From a checkpoint of a small transformer trained on Wikipedia.
Size: 8 layers, width 320, vocabulary 8192.
Architecture: RMSNorm before each block, rotary positions, no biases in attention or MLP, untied embeddings, normalized queries and keys, capped logits.
Training: a variant of Muon for these matrices, 903M tokens.
Each number is 128 + 24 x the weight over the matrix's rms, rounded and kept within 0 to 255. Layers, rows and columns count from 0.

# layer 4 attention key, 320x320, rms 0.2, rows 87-103, columns 0-39
[[135 165  88  97 130 151 131  82 141 146 147 124  91 173 103 173 136 142 115 135 163 117  97 152 110 133 134 157 151 118 151 120 120 166  98 153 145  83 138 113]
 [134 136 156 116  91 146 141 117 141 169 182 117 161 123 138 111 107 102 123 149  97 107 109 144 116 119 154  94 126 163 115 147 133 138 163 178 133 136 165 124]
 [105 133  99 137 144  77 137 108 168 141 101 110 190 184 149 116 105 123 118 133 129 147 107 133 140 133 121 142 154 151 151 100 139 116  81 131 100 119 150  78]
 [175 127 110 157 164 135 102 137 117 156  86 162 142  82 158 157 149 129 152 139 155 150 147 100 132 113 124 105 112  90  64 183 134 140 117 161 134  99 144 115]
 [159 116 122  98 150 117 130  80 161 108 133 150 127 160 124 136 119 120 145 126 103 140 139 148 160 135 119 138 154 131 109 147 155 170 171 113 130 161 125 152]
 [133 107 112 142 151 162 128 130  98 174 132 117 110 110 133 138 160 142 102  71 152 178 162 132 159 125 182 142  98 108 154 135 130 168 156 139  95 134 162 135]
 [103 153 120 101 142 118 154 114  93 130  94 162 153 133 142 123 131 101  91 148 160 134 120 154 104 125 118 121 111 139  84 117 108 131 113  84 135 128 144 104]
 [148 154 109 155 156 138 170 112  93 119 122 124 146 177 167 127 128 138 155 146 138 142  97  90 130 125 142 172 132 138 147 128 185 150 116 145 178 138 128 155]
 [146 144 149  82 144 112  87 129  94 184  67 113 162  96 141 121 173 106 154 119 125 152 172 166 111 155 166 120 113 148 112 152 119  84 158 105  89 160 139  76]
 [135 120 124 119 152 103 104 123 154 139 124 125  99 141 142 144 104 104 144 152 127 141 128 116 129 153 132 145 142 118 120 118 136 177 130 119 107 178 133 107]
 [135 115 124 119 114 122 115 127 163 113 163 137 111 138 156 146 136 125 142  98 121 122 117 147 132 140 103 150  82 119 143 143 115 122 126 119  73 175 123 111]
 [137 157 127 133 103 121 100 140 174 155 120  98 118 110 150 126 130 130 118 113 137 113 147 115 114  83 123 107 151 120 119 110 121  99 135 107 147 121 138 139]
 [128 109 133 154 125 121 103 125 113 148 122 128 132 136 120 139 111 111 139 124 110 138 137 123 134 106 139 139 143 131 116 117 136 142 126 100 129 140 120 136]
 [143 137  96 117 123 160 133 129 164 139 160 104 147 132 155 131 101 124 139 121 136 125 124 140 129 119 115 134 116 129 138 150 105 140 112 108 128 118 118 130]
 [156 107 172 119 122 143  66 125 204 134 167 153 118 129 135 128 120 104 140 124 114 124 116 133 163 133 148 143 117 132 104 149 130 132 119 129 137 109 132 169]
 [ 97 147 131 113 121 124  87 112 142 142 143 129 135 145 149 123 137 117 133 132 123 130 134 118 123  99  98 107 103 135 109 109 146 129 114  85 119 163 136 126]
 [124 129 149 122  96  90 127 115 133 138 110 120 116 137 142 120 138 125 147  99 140 126  90 120 136 112 110 157 105 141 128 170 116 134 119 140 126 103 151 124]]
# layer 4 attention query, 320x320, rms 0.203, rows 88-103, columns 0-39
[[161 105 185 156  95 145 138 140 134 153 107 131 145 107 140 103  95 110 134 152 126 114 178 149 117 109 104 173 153 143 160 111 167 113 135 120 135 111 142 125]
 [ 90 119 143 115 164 102 114 162 119  89 143 135  71 150 162 162 130 107 111  71 123 136 101 119 152  83 113  89 161 122 154 130 108 114 129  92 136 131 154 153]
 [104 104 162 159 140 113  99 162 108 144 137 150  81 158 148  99 107 171 107 149 121 135 159 105 134 127 146 156 138 126 142 101 105 105 138  82 113 114 117 150]
 [135 116 113 124 119 146 137  68 155 127 134 119  87  96 122 140 161 120 116 121 116 119  77  56 141 139 118 100 112  87 161 183 176 154  86  84 131 141 147 127]
 [121 116 161  54 163 121  86 108 123 133 162 133 140  49 139 129 110 104  94 119 138 148 176 167 151 114 190 106 167 118 143 123 106 135 141  86 111 149 167  77]
 [146 131 138 116 118 100 112 120  93 135 141  97 116 120 129 145  78 108 143 126  86 156 150 118 108 149 153 167 132 168 136 175 141 164 128 124 114  85 109 144]
 [117 134 166 104 129 121 134 112 134 130 135 100 136 165 112 148 118 100 168 144 122 135 117 109 110 154 132  69 143 152 146 101 111 144 135  66 156 137  97 124]
 [106 146 120 123 128 144  90  97 163 129 106 137 128 123 134 108 136 139 128 103 124  92 162 105 126 139 135 128 111 148 125 159 164  94 103 142 102 160 129 146]
 [131 101 154 116 114 176 136 119  99 117 118 133 115 112 115 152 109 131 133 104 125 132 137 124 142 126 123 119 116 143 147 142 124  92 114 114 148  94 138 143]
 [122 166 131 149 125 147 122 110  82 147 135 146 122 162 158 137 128 112 133 139 125 140 136 117 140 162 143 135 139 132 124 128 153 109 127 131 135 106 124 132]
 [133 104 143 102 166 135 109 119 137 120 136 146 125 128 160 122 148 109 137 112 133 102 140 160 112 120 153 144 133 122 145 152 143 152 119 165 119 122 125 162]
 [126 119 147 116 141 102 151 128 136 105 105 121 136 122 144 124  90 119 145  92  98 121  97 111 101 103 130 122 136 137 145 152 124 135 151 126 134 151 161 109]
 [116 118 122 127 145 128  98 144 110 141 113 133 135 102  94 163 146 132 147 124 144 132 152 120 127 101 126  91 127  97 126 124 103 141 148 135 136 160 108 118]
 [139 129 150 133 113 117 105 122 123  98 138 166 138 157 158 140 135 109 145 145 107 150 157 122 131 150 125 121 105  77 133 103 150 150 119 139 146 128 108 120]
 [100 144 105 124 126 150 151 132 123 136 112 104  83 147 134 145 124 147 132 127 136 143 166 126 139 131 118 102 116 122 120 117 101  93 103 124 144  82 129 142]
 [143 116 149 136 112 150 149 161 106 150 117 100 139 128 123 107 127 114 146 134 116 132 110  99 106 137  97 161 127 154 169 132 146 155 138 103 149  99 101  99]]